{
  "n_layer": 8,
  "activation": "swiglu",
  "norm_eps": 1e-06,
  "rope_fraction": 0.25,
  "qk_norm": false,
  "init_std_o": 0.0,
  "lr_head": 0.00597,
  "batch_tokens": 65536,
  "doc_mask": true
}
Each number is 128 + 24 x the weight over its row's rms, rounded and kept within 0 to 255. Layers, rows and columns count from 0. Numbers have three digits each. The size before them is the row's rms in percent of the matrix's.

# up: layer 4 MLP up, 1024x256, rms 0.113, rows 431-497, columns 192-255
# down: layer 4 MLP down (transposed), 1024x256, rms 0.0924, rows 431-497, columns 192-255
# gate: layer 4 MLP gate, 1024x256, rms 0.107, rows 432-497, columns 192-255
up431 113:099139138123164124112133098155116125130143113085070129133141183129200146142138087143139133153121147158142161136136140111135146134088142107119157144130112149121127092128144157116133159137136122
down431 117:142119105136096132134132106101125140140113198134145134113159085128106141174090106137147151115117095148140138176148131115109156153119113164115077114181108144148178175133119106127165158124110111
gate432 096:140171133136131100127130105122150104144136148108134130116093111147120131090133115103160167126110116090147133110159071134113141148112116149093145144112124086118123123154152163065179151112171147
up432 096:117121172132170150139095200121111114108121103120104140146124130140150135140132100118165152139142132134105090139107144117141109177146134136126180149114128112142130121140104147139160108139095164
down432 095:155170104127124110163115112124145095145142152151135122134113095142144128084159146076126102079160126093131128150141106132092138136113130150163122150118126167122099148165126115084129112141122088
gate433 099:185120140150113136185145103127141102139173131153140129123134144128131147127125096124097111122078120097136113131169130133129101142131126159116113110158145107113150124132127150140163109123141097
up433 099:104101141124153165122160146149141124073143139114094152103123144126104099142120120121080158126103126113140146093111110119129125114139113151129139107091141136096108124143136148193149119156142165
down433 098:110080108078130121121130107060136131139126181116122097104106120160090121116148130106170124184122090126134083122094151118162110131110114141108117172132140130093103176138162126135156130135153097
gate434 098:129106138099099144133105105143118150082100154165090121087139126118143096132116148106118079137126114122137113150087119147160155141167139102105148124109116118123141087122126192170117133119112110
up434 096:133129120134157149121144118133117106140135138124112137096166088125113094103155125161126119108106175141114115170141157143112108178116117157122075096086112168144155102097095116128093116154173137
down434 100:145126165141122122099116101131155114168150152131171100122093137146128103108160111170088136158070103131174099084122162166145108101099167133127149141139140154130074151099109138141141147122104105
gate435 099:152101134154137146111129120161124113155125145141120144152172106139089149163163132102113090117135132119147123093114151110133142133092117150101156160175098100134145115143137139115146148129105138
up435 096:134121164161133153090155093096126119147131143139100112153118157118101138143131178150092100108167127192107145101104125116119097121116161155127125155148139113129167102144087163119119161139151134
down435 103:142129134126129106131161129185147112141100159082118142118124104127133142094117128133121104118117106104119094126173120135152146141100109151120115172091141125136128111133154182161126089130144125
gate436 096:093115160141136119170119109122113122112141124088126096117118095161118151091159135112175066036135100135083114118118110118146124137141119135119135109127088164115162122139154115117162120127118158
up436 099:128139147131146119115140134192095124123103152097155139144122139117117157113130076135193138127138093150133111134109160155149110126064110128137144116132169136139140149109140141114113088128154073
down436 096:085136115120130111143123139143170129172110132153120165121100169133124135136139145160111157096124124095157137109139106137132136165164136084123136120135148120129153128090168129109135138171095133
gate437 098:128152089151113133137088147107152130138129113113149092145185075111129128100127091124100113118104133119104126145112152167105156105136109120145160134127133144099153135118125106100144106121142159
up437 101:114134140117118110129119147145154158186117128164143152157149156126147102110161165163128102133130108098150122092140160133122150088147115171102155156121141130143086143131104104134096090121099137
down437 094:142150110146136121164147134124108144115154110108154130114102104137135154152114108148143153116145146141090084132154107155102095155124149078127106107162138096059107112131127133118145110124152127
gate438 096:132148075143133102148125132122113149152104133158086134144160136145132166103089106134140155149122066148096106123105153134132136121126153136159122093093148162111118152117104108135100088130168099
up438 095:128114114126136127117102115127115136098096147116091123133111129125072128137153182157117120134092138135138122144141140111116139124093114097156164168174091156126134142159126154150159123158119172
down438 092:108126146085157144158158114127150141219137117129137109126128136136162174129141144138132130159148069116116132124124113162168155165090133162139138134133127140143101100133136144164098135100114115
gate439 097:137126131125140126082120152105132125119091127151166150069146105133132125081141147133108143170104142126108145149137099205117156085130108150143110107087093092117157105141117149112139171144092125
up439 100:131130101121150104121110131138108126194171142126130141122180151126106105112104114133121091128164109123131157103104141124143127099054108142143112105127134143113136123141134122120186109128141134
down439 096:091108115114060083144109131151144118130150113138134158148096107130141170133135129105166150170111126100116070111138128137141118117140135120110141142139142094144125135046134146137135143139153165
gate440 080:144129117124126086110149152098161124151168131104108151139123141129091149104135155129146145107085089101126130076181124130188098157181103134125103151171132136116103159136143100129171120145160164
up440 099:126161153168136106168163113128157154163147103107090133086075115154113122118080140103123126132114137096163103097125127170102130108065098114097119105130150082155150119070139100112128130121124130
down440 093:160093142158114133111130108118131101115163116166123157170145110081141122137138114121137159122119069136129128153151113134156115118205138120140150131128128118135116147205114140121121139119144147
gate441 098:127140123155113080152153115151113093126139142130105133124129144149118132136132142156142164120094109121144145148143149167088158104085108160126084182126104131117115110180130100114089083121161174
up441 095:081122142173104090147141133128117177095160115128160140126170139119124142122145124110088136160069174121119155122163141086170116098131112100144146110084119124135151162146163108096120113138133127
down441 092:134137186133140140098131139133160126110096083115109095129103080151089141134082115077165137118116152155100151095095134131119096124135121111104144154139153164145093108137104169151143142153125129
gate442 099:147158123121113106118128095129115121117148166103095130116110124136113122083106127143124140153107151161129120176128152134144162150147106151138099099149127121108136142128130118105170132159130116
up442 099:148168147122161149161086140112104154168135157105098158149125106147089142105127141194103124113154144121152084115104064137155123202156099095149103117105137123152137129123127135105100131125121113
down442 098:130144117159090142183108156108168119115130126103147141145127136141075098134119149121148119169106154065137118154119134159118123153118105143067121154145149077125119117146114119119163154167109137
gate443 103:104113100118138168105144097122106144170122077103141166133086122120142106142112100142124159134114124121120129158133074150114142137149168165107132139115124130124175146163107136132135074115165167
up443 101:157132125136163117095126084111136121116138161145145162148126140124128112093135133151137120141108137093126115119066106154144111085150163125109123146133159152118119100123099097157126154150128170
down443 102:150180160121138109134116117137160122158136125140116094121142125156125143139131104107150142133169142117114105146118144138102127149114105127147139118162131146140130143096127157132101113107134075
gate444 102:135113138154132081149159150102092106100094119093136134136100124145105124110136088148185130111083171153096110109124139139104114098149139131185095131148119135161118162134156148091142127145124153
up444 097:184100097104125131098117149130123133133119142155126163151082096133145116095088114139111104115141141133126135190157142084088121143106134158129094120183111181124156101134159124101130133101143173
down444 099:087122163158147063150115112115142133135147119121115139117169139112106131135074094108122151099083144134150118102156120149114123097100113104126111138106124077148153134130154106107117134136138147
gate445 093:140093110133147109150102087146092123114102162097144099132099096156087131124118135129148133110120107106128103156115131128110134146167186112131167105176125104090104110134104124139128129122106104
up445 096:114106140090111095100111149155125142134072123157092119132142142169157157117078121136161121126171078180113145126122132122115144084151143155071111095134167172105152173136096125153149141128124153
down445 088:107134086112106156117139137094127120155194162137143135103131137083121112106152151135114155117108169102121137118164133100134130136085106110142160123116101126134140141130147125132154124114120145
gate446 098:144134143114090151119137133158152157134092151113117167120160137150117107108122112107142158141099115160118133145117155102146103152124153138152111119127139131126185147123120097138150134100093138
up446 099:112128143130143145111135125086085118147152121100089105146140093148102148099101103105099169115086124112085116067116132139153109147088124139084109170136112104156163152132127158174106119131151103
down446 103:101143121130125134116123162154138116120138148126159124113147135108156147119118117120153152121121142129125150139181099106108140113164124166148146126105111122075140067042044120106092123078116129
gate447 108:129136090134159160087162133123093110102147083132120145139138151163111140133063148099152109092100122108148115136125124148119115147112142140134122127156140138114153135076121146115119144136160139
up447 110:140107107107125131167125101114076141185098119100114130107157208118156123074109185121126127127133095094114122134116104127113127124123162133143114130142148138095110124110187160140187108097101164
down447 117:132141157117116126147129121121127177109126104119091139117122153129136117092140138123128091112097114084132154100141148078144148132113130130134127143114118135159145111183154072125118118100138091
gate448 103:138122144138125127115123119116138113120085145117174145105137161155141137096134140162133199107139142160158124109130117132131151129159112122132104123117119105163101077142116108110124173073151134
up448 095:148157148128140127160127132140148105078130126134136134127142131185106119123126078125137116124142141129174078138161123137148187103079118132146129105186136145109139123142115113156147108145122092
down448 100:113141134123113115128129170095126084148122131107139127163162074087108134109137121139115106142120139112089137108116164124187099131121051133099118139155142128083106152153151150133099118151153160
gate449 099:097093140096157134190105135125112141166095148103163140078087151121096107140126110109134158143153133098140134086126111143087115114116128129107128087161111129149130170111119130159132096120107165
up449 095:129099145153138157174092161142115152156075129139118163147098113152138143090112079106109126093156131118156144140115163120111123167146152137165098108140089154137137099178108115123149085116141150
down449 099:097149136133149141126106124086174099119153091134162112083137134099146112117156118128134134121141113157092110085158143140128164123128108106196164133152138152177122070130152105136073129153120109
gate450 100:169136124143129140142110126180135153108113118126106137176157153130092143124125153123100126133131149125152134121127166137114125123137108172145139126130107093130121149122089131099136174094125166
up450 094:139073119183155138172157137141134150123099110107128155086150113113143135104125124176128140150108099123075134135105119134133127146153142150154142147108106120128166134149137152155143156134151109
down450 101:119142124100135153138151076129114152112112134122138159133146139119106151171155120145183136102100097127133117143141147136100076146122080134087132127150131144089140117127136115091056152120087126
gate451 097:094126133107161127125148095138095166109102133090114124110102116118109126117143113141145116120145134145115134107159131147088117122135154139148149072172176139122130170131154110085150139104164124
up451 094:135149130130167149157143159138098175134113134146171100100145111141116119157119130101122180142097141115149151162141143153136101131161110142153121164136107108156109144136149114152167125143124146
down451 101:112126097165137110089116109111102073135140102156130155119147102116104092109149122127091101153155084110158122124117144124158128131129107091161139112133122087138123113121135109111143170112133098
gate452 096:129177095125143100144141116089159154102114111143127107155135104113139146125156134120100140149106120136074105084123143118103086166149102114106163113137143111098130182128137124170105135121084091
up452 097:166089148133106137133149105170117132135163155120144098121132092100076082157124146134138130152149099114161176125157103112149125136141076161149086139138173122104128139113114121123140127139161132
down452 100:140132110137162145120129108081150134139121098155127125100136126157124158137138163099111135162153134144071110143104130169108132150083156117107145136082153121119112145144131098158124097115136099
gate453 099:126110119138128098148113170151186139115141128151153118177148119126160141153082161124146106107104156112117150104126109139138115132114147146157121103114149088117143118128094148118113163128117142
up453 099:173153141182128150095114161111136145146153174168116121121134137172107176146167102075132132122133144129106146144125126112118124130156086116112172121132117135112077123176150113140123142132168098
down453 100:105125142114125108132113107080081082140150089150175125097146123129176118164132140144109151161109157164125142139181092115145115098153134137135120144080162117106116109103137147145125149116092157
gate454 095:116112094102117140146142094098142073171143138113143145103111105150118108138144114153119109093108135122103102132088126082127111152158121166153139115124145115116149126128127131125127152147179078
up454 092:118116181109109109134100173154095143143126165147139105133159152128161140137118104089074130099131097103127118101147116158132143102086148130116117132125067154134171139161158123157150121135134103
down454 097:120142125087175135142104143110120096148077161136141136108107130146109094134113139107117140138134136136064091099101130119165098145100079159143145157152099094136119101127104097119093149117089114
gate455 102:151130122135095104167086111124102102117137128163099160094172114163174121082109132099136095184115095156139122149128139142127118117140113163134159157151078149111129099108112104142155130138124104
up455 103:123130163138110110127150151138124121149050150124162192111129119125137125193137142148138122085151157105145107135152121124125150120120126152130124147093144136133122134133129149166129131170133084
down455 101:153116121139101151126143130136104140102168133116107099094151162116103116112122152103157118184106103130136098144118130122152108089138130172088157100127100113152126107099110140139132095125138122
gate456 101:161127154145145135156138139166130136168146131082132120122129107122124145157167129136075150126109126141129131114133134154156104173123076122177108134111126146092089114109088180134148101136146141
up456 098:133121129089157146106183135103117115157138099162203125102169174150124131110147148128114086139140154099144134151108129142176156121144139140139119118123143103158139140109117077138158110086150108
down456 096:111133128127147124111141115170143171146071159145127161157116145122102156114087154150179128132144136102135141090092101127089089200129116099135142144132142151112124152142129116130134140126109111
gate457 106:122119121094115169161106144131108091139102160105148093153132108112156081090128154095111129152105137122122120157109126136138161120155119106125088138133147133131123116155127152108150112117149168
up457 098:110154170126119163110140177097161122112151091140144109121124148129117120134108096134126160184168122125105088096171122145118157145134111127128117134083129100142149201174110135077117139113087142
down457 106:150158123152086132115131116131134126146122092170086128048148149142124140147169142139131110094155115157112129138154146103128106120159132124140133123149125108138144119083126136104116126131134114
gate458 101:152085117164120131095128135083146147106148089157139148175127143131099098118185073105154112094133173106135119177149142103120120125088093123129133132179103150159145120123116137118124139131109175
up458 103:102099109127178094103138169129138134113128084119129116138102144149142122077148173119119142097121125153165100154096105143140122122142138135115156106087120099168117147105120124122122117106168144
down458 100:158132127130100130135128181125108149140145120089108147128110123095129134173132132101149136093135103143151128108168147121139125142094114110118178103128114195134192142135148145104142098169165124
gate459 101:135092138127178129124082160148142128147113139148116165141131136131079098138155150209167070146153127161122147152122150107169165158099129090125137114147112132189111138115122114098144127149133156
up459 101:088180116124136125122107130173201131132134147125149120168117124091073177162124086129092137128119129112144156099111157146139129120090151125159126117120125123140141131184137121140078118167106122
down459 101:135147127089126093095088135116147130141156149149096134127106175156150176104140143158129107147145134187100094124124131123123125121132113116121119137100129091123155089120161146129137144112136086
gate460 101:156164119086121123111140121130093134157118098105129149146139142126149101186112166096166109091106119141159117092112118093059163153140114095105152139109142099072117168143126168123117118117130125
up460 102:118129161160105142140120139105118124170177101109103107096091117123110085118110112148132136088158163148094129143107112140153096124104122109142147088122111139187115110103114089121119114120126134
down460 103:152127098109154130114156090137070129128110133094116121133128113156132116103115091102128122122065128123143108155122139124168098078122118134125147124090096114117134133105181117105125114133110133
gate461 107:175072065129092154124126130089101125154101107115080155142072142102118123136105110119077117117112133125120146120120151064123108117132134141118151084137146095127145138097094116127144114098117122
up461 102:128114102151111124148122106135103147129129149108114136129098125125154101155072104123096119125130128143128123090133106136146098164091178135149136123142131143112129149122112117170132119136106118
down461 116:103103134107141094156104144091143099138114135125139125133101145120127148087098161115169117134153095110146140089112120156130162134088156110077100114084131116169128155157125133099155137160113159
gate462 091:131116162152117121081118137099135112112109123119150118115121113135128127096124108156129127074180091103129104094101127155141123131151164175134150113201118124117111120120101136099116189129120167
up462 092:137149122122146183148183131143112084126137114131121114140138128121103153117127135100120137138158137077129126186185118089121140134153171141117116164119135105120171109129121120150098127154120150
down462 099:108101128098149135166190085123104148122135166167145117150135182107133141108161133116173093166111113089165128162121102153113100163094092106143149179173122114124100125122133136127127134138136104
gate463 089:134093094160122122114123109081103136156136117114130140096157093136176100192128138108153107145117147117165140162100105140118138128178085096119104154114141116165122083144096134155115126117124141
up463 090:153074116087108123108160121159115162138109155127122102114120146139157151125144108083089134108112142163136160126183138122077106109122125076152088151164109129116117131112147111143158136105090126
down463 097:116170089126103122117107154120118164126138161122178133164102151141082124093105137154156121117156132124073140142133143132140137077093122149108153097149140134103116131087183153113140137141132130
gate464 109:143106105121131117119098146126174120112131125172133150095116149144109173130093146130128130099152152150137150117135130142105126110160129174147137085119127110131172160107133090095133114106120154
up464 103:116134150118107153097119150130139109150126117150147102142096150095105123125161137138104122124122143095139127129090130131083166097124115123179141093148121141094139147157123144169146153127128143
down464 103:118122145114112128134135100112107138130119146132122085122130171130141107125126141135147131133105138134132093120133109098101114140145113102134108086133104157138116123114131099162133119135121165
gate465 101:092175131102131133113075146128121146104170102102120122108087124179126141135139134093145157134096115090137138125126170087174155134151092163097131156132191130145163111106076121088122160138132102
up465 103:097118107111127167127124140126113094124132169106115169099098131112146105150114135111101119157110142104124123095089141140117170081142110161135137126118104138127151145102126147145102118127082101
down465 102:166141144155096118136139098126141136076085105143105110132140119136110161126110121143115098139126132152111155139125109118139142141142094148106122122114214094125121137142121087125165126138147151
gate466 103:118176144139164115088101101123105122110119135140093110141175134156116168131117110096104126141073091103117120141155123150128120119103147151111137109063081120108144119165104161127104132094154160
up466 087:115124109099096121134113158105134147113107108118149196075115140104116115117189134112142112100088125118130134123183118082119182097142097118149083104121122129164151157132132108109116083207126110
down466 091:110164135164132108140150074128111201089179122117115106147167162136129161142101109120123110155136112104133139137090152166128100110117136172127174139093150153140128144144114140145133142118148157
gate467 101:160117144148138117137113142114139112129134101147127136122153098184099120154108175142127144115121158159141196077101091105101111103117136118076099180141123117111121098119142084097136105132101113
up467 102:084106122114102110168122127126099111155140137149078108093140161133147103106162129097119131168134095088151157086164122134114162103108186093108108122131120149112119151166140142141111130128150139
down467 086:112103139121081147089141104120126102153123122084121152139094096082137134117128121138151113115080130124125084108094173120157113124102163074131101105126116137160137146131136167131118144125145169
gate468 100:132115142129131110108118104114101152141120123116142125184136119125074125137142078146099136141154119116132118153140125148132111152073154180121115119112162141130149100138099145136145109130126181
up468 094:103140150139149116159182112136177161097172153120123146117128118127120140141125115122120176136126162133109118088134130180127138128147167111096188129117152109123149172131141152122137117123116155
down468 093:152139108123116131142111113070119093122099158128132167138165123128151141154168091098149134132145131101095107122100131102098118148176151127132098133120115182054125116118101139125117097114129091
gate469 097:141139145130126165164125138123164094153102128111105176158119143110157123108121107133113143118126171124111089114160162109134143103147101161172106121059187143083142111136101107102127116124115126
up469 104:110154111109148101117135141117149144140130124125127115105121097117133125132132098143122122072186145118077138132150164067166168137132098133114120121150124154119131104120202133152153123149117058
down469 097:161110168111109117125151106170124129133101142155145150103153126114127143150119147117115133127104115088206106128105079179082154109141148146143180127123134112164108136123108185111174136125126122
gate470 100:116161155111138132059094141144084123146124138087174141148116118145135138112184077148126135147144126119148098133167094134163128105117121075154117158125109145095107125125128099126136087118087110
up470 100:103097123138142095107131156128167177144170143094123132143146121109127106116119122132124101122168125104119110122119167133130095150130105094113137120128109186094131133113125082124127168126130128
down470 097:148145163124182167125157142088099107137115112096148162113086138145126108123172074113175096107145119101144101076153135157141145103104128131150180178151142128111146118155171134132098119159114115
gate471 116:146135135123132148131143114067158095144144164110119104128133127167141093158133119111150133154126166149088161097099162144105098143122149142141167152109145131140120107096145154134112125130115128
up471 107:151118168130106188135124095123149129130113163143123087140154145125071146096128115154129135164147120110125147183108112094121137140157157098145132106115103155147125123128102143132086151154137151
down471 102:154121130122138158067144149117092136144109121123116143151111134144117101102138122141119124168135119096151119140129108121123151123121156078140137135128100157107116144100121167115131153107111104
gate472 101:166115102131099150142113135089120118085100108113108147123109111137096104089124183133159106129101171119110128110163086140124141158113095124150140109125131159151198164136105139111106137149113104
up472 100:109153112150146172143100116108109149172134150144118121164119109159120175169107108149118148066095149126132169163145121119145149134123147116113099120181128163071063143179157116177101172126104119
down472 102:140106107083145161128155148156130122114141122132115129129090110129137149209088144128132100176153114145137165120111135102130143111131137104132115160106134133144110085082151129111153143091157147
gate473 099:153139097103106132126115137100147109114121163136126128118134151156129114147118100099169140119077149074080155152143145084179120133110147140177161139116101125119122134124108124116167120153087116
up473 093:153141121137136153143121107148181130084093189106112148107125120115107144171095160137092140133120164130171116104098132138108134156156146113112094134124133106082116092150138153153127134105111134
down473 098:163120145142123086132126158112159141189128091178160092171115113106121162151168096145142149073151122132142079115128091157135143087143180124145121128178127109144131141091164097124109133121113113
gate474 101:118137181088136124128154102127131170155121149113141156143103122142086131092142151107124126098109146122167133138186117185125150097137150125161149149137108128090165155105123159126191132099174142
up474 094:141130142096098120125105133111141128139102120125114132147123167149139135089125163163097132150132142125160116181134165156119194110137112144121136121108186145114103165161128131166126090106126157
down474 101:158144147132152132146089133160087118109115166118125160129084113116112127178151126139156117116137128146144165145149105089122155117107096131165116137111082106158134102150135147096157132106124139
gate475 097:155155128152208070150144142107088108166142110080127175154138129140138102144129132120129130155080103136109107126145107117105144167119149107128105122148111167154135120116145131104136119136120103
up475 104:161137091149159143161120089145141116098143103119157110139120153112074171143099122156114107075096144167127143153133153134121128113141120168100090146138146184094164095131156112143119163155085156
down475 105:118134111097100081109135135133130155108130135121127126099136098144154118143122124152143133144130139106152111122143150090094133118103130129159135167124147110101101129129134113138155105149073096
gate476 103:130132142115126133170111131155147120068129135122111123138074126149124120102172098127132121129063142134124116093114126102149126159098085159108119104127137149132093110144137144162135092132096121
up476 104:129100136130158149134156086138100115104136143124121125172119148133156116148136106153120114101142143111151114157148108123107145115131158138149114105145136099164125142097117108134117159132146126
down476 101:114121147153140127122113125131157152080159078079127122110164120130171167132132144150096108084113154150131120119136100111126106132153124095132137111135136130120115131109078113115147168126126139
gate477 104:152112111106101108137126170145153133144130204132137121138142125109114084123145164145130166124119130167056120129155153134113164160160142156136170115144107136106101151126152111138117120093139084
up477 103:150115096132144143075114131150105115093067125160087110123131111113151136126141110110102131138163103107088120113102125195163133147108058121116116159112116105116143096184130129119134106129130123
down477 108:105149138134067115145184134130160156136164099146131111136162079126149162112137104131141140138081145130120129147085127164120130100104127116131079167135173142116103138118106123160182110127180140
gate478 101:161166170173135150087120135087138105116113120119131084163123134123090133192136115096114119151154127157105125114168117130164096127118181119125160107136144143121122137108098103139152145102149115
up478 098:135136137157150170092132155106114132123174135104118125103145120128122070142157129130120147143102140120091171162110128136107135185154153102107163143151129120167125128093147108180088116162164131
down478 098:129148138121083131106091095094130120143153121118138102113177122121173103118104169142123150156167122162132123117090116129091106080105121170087129102084110075108143107125128127147145130077149119
gate479 095:081127121132109144108135156139144137182185105156127123097140125100111097109105155152161155099155116142123109119092174123110111109153195149124125151146174129128109139144149170120144100168132155
up479 099:129115193144116112114128130100115138117155099130082103173188115152128157108117112114134148114141116084121127103083171128130101147119160115177128101165153131111111124122118162119137132154115152
down479 096:103149137108138117134127125177105138133097106157121107112089093119130090135137152150125124162133148147129147146098100102169182148147147128123131122134081153137149114116191140119119140095068145
gate480 100:135159102123121090102137153138144158136152126137159149105164125176092122141167106110114102087122145105144132147139134147142111141158099122118139139131148117135144080152123154124151120147124112
up480 101:125139140129163154161131120120117108107118123152127072112152123162137161124115111082162137142139182147127095130108164137134113156146168182103070115111138117125109114151109127144109132133197090
down480 100:160110152150135132114136122141141118130149143156184138156145145083120122149135146127134112132163095135162154077171118110090090118128096109151145071138132135104132124129092133124056148143146132
gate481 108:125095100153143140094166120096124105130127094138120093112140103156113147135133101111157145107139092107132107132148143113134122085167156165189154128152119118130121160145152136149122134184091133
up481 115:096095144137104128116165152106158078132160107148137114095123096134098140158168090077171180137123110156141090149101160105137107130103119093127118157091150185119106155097150115073114131135148098
down481 112:103112083179142174157148152079110169143115119138129123115149177135148114090154158151117128151154104102149066159174124132157126079151122134155156160141161073112170078165136114115133135111136142
gate482 092:152154103120148183155120130130139135118103162134130147147167149134155124136110119114156107167120136142110120118140117163116092118117089101144138115104138129125114101096094112144116079166160093
up482 089:163097141123088146123115077118073149125091138107119116154161132122157134171166155108082098121127125136134079124133136086128111134103095109168129112167156112110147122135118123135167123110109120
down482 093:161101141106152128089133146154147158110158165099115162147124113119128157112139118172110158117157113135118105120119132119127130116129118139121135131158144113147146115130141145113069094131179122
gate483 091:159108154089153150112118120139098111139103140152074104135156129134122118148107122073129106094137101105149074142120176130094124137127152105133119132108159128077112125139105100085126138130121138
up483 094:125131131085136144103110126179132162111073122130094130134122125095168117148142133122162137132142152114116101133148149129170155101130120123118169162151105150168151102139074149112112115147117121
down483 094:124118124168157088122123136094135152109124129109121117111136115165118155126138114155101110066097099108143150125120116130135106129108129112156114130129146078097139141129146124123155129115123119
gate484 095:170140080146148153145117130153180140110129142115108124121109085093107086140128112139154124137152139139145134082101165144134124199177148129143156132113117144128140093146118153129148102134123132
up484 096:128087158118116151147137097116084105120103122122123105119131087128105088104169154162096109126107142104136096147112096151097121120175125081154120165094156121128108151133120125162123155178146163
down484 098:134131100091142108103100141158096158151091119114106156128145127109148122126124164102112092148118144097163077147101160138145150180127138146105127160098103123135149155101114102111078137114126120
gate485 105:119163146150134139112139140149134107128109110103133153127091125077124149152152117161110100127091106129105140130154160150123102130107145169156148166147127169159127119142153122128090177130152105
up485 105:136171182182098167129173090140158120125130139136127142130137095103124149120133147156166112110090116115119132119116116134146116078170114121172185119104125173120078111123130142119124139094131096
down485 103:158090117112146125141110126140098163156135117124132131108145109130105109115113148140101156112088129118109105128158115081113128170137121107094105140104139128124135094130133161139115105129092137
gate486 101:139129117127133101114129112120121168142116100160079119102122138123089120119133130091099150114121132156135124116107118107118125103134144115153133133115134141114126127121097131187129120131151079
up486 096:120120139134113148110162111099172108104158109101142185137167082167096124155127133111133090169153142152120125122136136159164108141116122136163130094117125143099140113101113109111107118134168131
down486 099:164142129134085187104130142164120126091167157108111160133119101095112137131101099136091117096155150149156155095105150113159133102114126092132116134132108154130162120132145170165107103120163149
gate487 102:155094154166135119103135153141144095130138133111150120088135145142131151113167086193155164118113154175100116131174166119089133121157131113148141056117136095073092139123121110145145124140152104
up487 112:181117133128143082123148128089141154107108131132110112120100129130115115137105079136136130148107100152131135138141139082152173151113180164101106120148135119097138137160123102122102137099069152
down487 101:089118113155098132127110120142161109116140120093131140138153151112115156129114150106146130109130162107178115164133127168111115112174083127145157163139148153146158125092136149135142128115132125
gate488 098:132077137113140179129121122140161112125114110129118131128093158140113137174095159115118175109127110127095112152145130133098121138120131142078125094138153113089129106139135151128146109130125135
up488 115:109141106145161123136122152131160136129147085112129102135158177126123087154154125116131146096156076114098147109119152134082128088087124155137123127143143156134128138095154096141121108153136189
down488 103:180144104146152120053139076133135126153122170156138136129081102105122153158121124144142143131154154127161148140133147073148127157156174114117119138150139099109110129152091092194135141153124158
gate489 101:073143151111144100102144147119126114140120095131079110131079151121133174139091116141114182119133141148146119129079100094137150149160123159160088114157139166131122157117147126109175149083125115
up489 102:122127119163119135120104084136116109145162127151154124152136087107086136112146110128112134116129124099144155100140139085120085104136109115135111159136116108104115171092110065161161100127092062
down489 101:105131127132122134140138128103128146139095138104098109154140134125125175149114156131111168165120132174111114123124122145136092168132142153107114102110099125119135061163120180105106108143069124
gate490 099:182172110168133169143126113098099154115101145103092114096152112116122095127128158177160105114154137147090111120072121163140138139152137125135127106092150126161159131157094110138112147108113104
up490 094:115158136142109115163157115124134111129180137136165137162100127101123109146103153154105144182139121142162138155150145115178108168120105121113120189126152124112110103093124133165125155151133156
down490 099:081073104135146121131155171154152146156100147099108153172073127123107107154160097166124102151117100074141107099139086103150107110103161156165101086131150127099123149203153135133136125105176204
gate491 105:129131122127097093164121158161123137108129139109120105154146165118107172154112095127118117180157134115120123159132156152131081139137124139110136107113124129114141118131120173136135114129128071
up491 104:141105145176126105131093137134115131141130173123117171124119112133122132117124118177157126157134132124132153138134171109119141107109113130146160148126088180129169118155116156087119123133120132
down491 108:152106122120149159098096133125145128095121115144132141116141134120132117082146124097101148144114108191148074146127117117119144132136093119121165143103117096112116100118114083127147109159122101
gate492 103:130095064085121127146146120148156110152121131132137105080138115145124135152161128183149112124132154135141137150128086097152124134147094127130112125133147143127106117122141131137099100170107130
up492 097:162106153108137160106105100116119113130106112078085097166135122138071159107126147116093135111105156089114152148128148130108094141123141186097124134118126158103116143118168111138087176094138130
down492 105:102130109111106135105139137147144111138114097154136142132135093136124184158108152143149129108157159111160129093116127073129107109137116157132122111111083112111135099169140071166118154150114112
gate493 093:098094116113137106120118105129128113122120125137089156151119096108117162083114125146098134155109160139092113143096128180143159111112105183121151156156133104135114143141148160165136137114108160
up493 101:128119142131098061139086170114104129175126121146184101157159137124148130101151139093162140165142162151105107117132133139117127123179126158144139140104153136109107109115156142173121103161116141
down493 095:151157149134147169096136129125175095134123092111120126109127091144141144132146144152092086122116143121158128134145165110149146117117148079128113148138148126156130131141077139070131119132139113
gate494 098:140168101122145159182136115092119114121123127133133145114115170110130110097142101112106109186111107091069176124095130146129125128123131125160132115122118141124137140111093108136112103124110145
up494 093:113096132106158097121109145099114134117160119148106159114156159117111136140143129150116093167129124069152117129136113104117112141149151134140070108118115128129127128123146127149133152113118164
down494 098:106131137116099128123154101130157175157109142113149098162118093116099133131157140095142120109163154158142106144108118121163107121089096119072131178109178106146123139143078131087115101132108090
gate495 092:133108121118174088094174115106125122151093120102119145094137164100138121116097148094120112179118080160099101132100111154146106124154127114129142091155113134098099087132149150139132145098115153
up495 095:153123195123109140134098126087134133118139124111126121119123135106082111158136116155125167158141108153170087132142125105147097111124103124155112111122136154115128149141150118160131136154131140
down495 098:132153090120143127152127146136154122156146153151111108131106090156165129100185126142136153134156146099139171102169128116139170142117159160137124157134140111157094133134117068139135104106126123
gate496 099:112108146129109168118115087153143142078083120132142108115147139094105074108083097110126136100131107126173090132109112109089132162141098118132134091162134066155144128198121074107127138108108153
up496 098:088108168142128108108085128171135149151131124077103093133138088122114136096123159138161123150155140120159089147152109119095162164153094093144092125097115133122118123187138143119204109088150095
down496 103:109143090107146149122082158154119107100142153149171119123119131076140128108156132091125098124131144129108168122164134088145126112108117148138153087123139138145138141128105107171075136147136116
gate497 101:154150128128167175104132140118120102162128152156118103167133125131085112127148104149127157136076125131118143105106093082151159144108156153166118134165117157109183099185161137104138130152077122
up497 096:096118121120156160157127125106138156138112148106098105168083150160145130145160117098109117110156099162176127172113099172125145080084119137114126123171137138081140107144171148123166152106160183
down497 096:132143124151117114099127119195077103165106111144136132133126113082107113114149146111151150157112162093153146148126115098102127157152140139134103125102101132141134122149141119154120142105094129